From a checkpoint of a small transformer trained on Wikipedia.
Training: a variant of Adam for these matrices, 188M tokens, 11469 steps.
Each number is 50 + 12 x the weight over its row's rms, rounded and kept within 0 to 99. Layers, rows and columns count from 0. The size before them is the row's rms in percent of the matrix's.

# up: layer 18 MLP up, 512x128, rms 0.129, rows 51-61, columns 0-63
# down: layer 18 MLP down (transposed), 512x128, rms 0.124, rows 51-60, columns 0-63
up51 102:36 44 65 53 37 33 61 77 46 40 62 38 55 43 44 51 51 35 43 46 39 47 33 82 48 62 49 73 53 65 58 39 59 53 25 48 71 65 66 65 56 52 35 64 68 34 31 65 48 67 56 52 65 37 58 51 28 65 42 59 52 53 43 59
down51 102:55 54 44 36 45 46 57 32 60 45 53 39 72 61 50 59 46 64 15 52 40 31 67 49 23 36 54 36 71 52 56 51 44 46 66 71 29 20 47 68 52 58 44 48 39 55 54 34 32 51 53 53 52 34 40 46 44 63 39 42 52 50 41 70
up52 099:55 47 90 49 65 30 53 53 30 31 32 55 23 45 60 39 54 53 29 50 51 45 62 42 52 53 59 38 38 64 57 51 71 55 50 49 51 54 57 58 59 53 68 43 51 54 43 27 62 46 63 49 50 52 60 50 57 56 63 27 51 57 55 46
down52 096:55 60 21 70 47 69 40 37 60 47 61 31 43 56 33 44 55 53 37 40 45 55 44 56 31 25 72 44 60 53 50 54 31 53 42 45 55 28 54 47 39 48 47 46 36 29 79 69 71 66 58 34 28 44 47 46 64 26 49 64 50 48 42 50
up53 096:58 60 73 57 55 41 57 59 58 42 33 49 90 45 65 40 46 26 31 52 70 51 59 46 41 48 51 69 65 36 55 44 62 58 42 50 31 61 54 47 42 37 77 34 59 24 48 53 50 60 65 59 64 65 32 50 68 54 47 50 47 62 46 44
down53 097:47 52 60 65 38 44 61 45 36 49 51 42 42 67 52 41 15 66 29 46 42 35 58 43 40 50 41 37 43 51 49 49 68 43 39 71 72 59 62 52 37 39 29 59 38 39 52 39 60 72 52 51 49 45 50 48 49 66 32 53 40 42 65 47
up54 103:62 61 66 50 57 27 52 54 50 53 45 39 59 50 45 58 48 56 70 43 43 37 43 55 58 53 58 52 38 62 59 66 50 38 32 80 48 47 48 38 66 48 49 59 80 67 37 36 53 42 39 41 56 55 82 58 58 81 53 64 36 43 34 35
down54 101:36 56 33 52 48 60 34 33 31 57 59 50 41 31 60 56 50 57 36 56 40 51 43 46 45 37 42 67 38 40 18 59 48 50 59 55 32 39 55 44 43 35 48 70 43 67 26 51 61 51 47 52 31 60 58 28 69 49 42 64 59 54 25 57
up55 102:53 45 49 45 46 44 46 44 54 40 48 52 54 36 83 56 43 51 33 54 44 59 41 27 50 57 52 32 54 70 45 59 35 31 61 47 48 44 60 62 62 43 52 44 51 48 74 43 59 42 51 48 61 54 44 50 59 71 54 55 34 30 56 41
down55 102:33 41 54 42 58 47 24 49 48 54 48 56 57 52 56 63 59 49 47 43 47 42 22 64 46 42 53 48 45 53 65 50 63 65 64 57 54 45 44 57 39 43 53 46 37 63 33 62 53 45 56 52 47 33 57 52 55 54 75 61 50 56 53 40
up56 097:47 43 62 49 59 40 64 50 67 56 25 37 51 56 64 49 30 54 49 35 63 48 50 35 71 54 40 55 59 54 71 54 54 36 28 74 44 39 53 49 40 53 54 59 75 71 60 17 46 68 41 44 56 38 58 42 49 38 57 52 46 69 42 56
down56 096:56 66 51 42 22 60 38 40 32 40 65 56 73 51 49 45 50 45 27 53 57 41 53 49 39 69 35 49 56 22 48 29 69 41 61 48 49 50 28 63 48 43 70 36 35 36 56 48 50 36 53 60 64 56 37 60 54 28 29 47 54 47 64 42
up57 099:60 41 51 40 54 53 57 47 40 48 39 53 62 54 46 35 45 51 53 35 56 50 55 54 39 34 46 54 54 28 49 42 43 30 51 59 65 59 46 50 29 63 52 45 74 43 34 69 51 76 71 53 60 44 54 53 44 55 69 43 62 48 63 50
down57 096:46 81 36 37 37 62 33 51 61 55 35 57 60 44 49 45 56 44 43 66 35 31 51 45 54 70 49 49 51 62 33 65 59 62 58 18 50 69 71 72 40 49 34 52 27 62 54 45 49 47 44 37 52 49 65 58 40 52 72 58 36 65 47 48
up58 093:34 52 45 46 36 57 33 42 52 36 39 37 38 48 58 50 25 49 34 32 75 35 35 48 63 43 54 63 56 51 60 69 47 51 61 49 46 44 67 38 47 52 49 44 58 52 42 30 35 63 55 55 62 52 43 57 40 28 52 35 59 62 51 62
down58 092:64 52 66 53 61 76 46 60 38 54 46 62 69 84 48 56 52 49 39 47 48 48 49 56 30 55 66 60 56 37 56 22 44 49 23 41 40 56 54 44 58 60 66 48 53 55 45 50 59 47 56 64 56 42 56 20 60 69 44 50 63 32 47 59
up59 096:59 77 53 40 47 44 68 50 66 56 42 50 50 54 40 50 45 40 47 36 46 58 54 65 47 57 51 38 36 42 45 59 52 14 64 59 47 38 65 54 61 60 65 53 49 41 53 63 65 59 63 40 61 27 61 25 46 64 42 54 55 35 56 28
down59 090:53 37 42 48 50 58 49 52 49 73 38 59 49 50 35 33 52 72 52 61 35 48 47 57 37 55 61 66 51 41 49 33 29 75 49 48 59 79 56 50 48 37 45 49 76 80 44 68 46 46 33 35 27 51 39 80 51 45 52 66 42 44 62 36
up60 096:53 59 56 55 38 55 35 51 55 30 45 55 51 49 73 49 42 55 58 42 46 58 46 40 55 77 49 51 56 57 50 20 42 33 36 80 51 37 51 42 48 31 47 64 89 45 38 46 47 36 60 53 56 21 48 48 35 61 59 37 74 50 40 45
down60 100:47 40 54 38 61 52 66 64 34 53 42 52 47 47 52 52 27 43 30 39 82 55 72 58 42 48 56 54 63 37 59 69 59 54 53 43 57 51 59 74 55 57 40 35 36 42 45 34 46 51 43 48 43 52 43 55 64 38 28 16 13 45 52 42
up61 101:60 59 50 40 88 47 50 35 50 53 45 45 34 35 43 34 44 46 61 58 52 46 54 63 51 57 62 70 23 44 39 33 64 57 69 51 59 55 48 51 35 49 62 29 53 52 55 44 41 33 44 55 55 53 31 39 39 41 69 64 49 63 45 46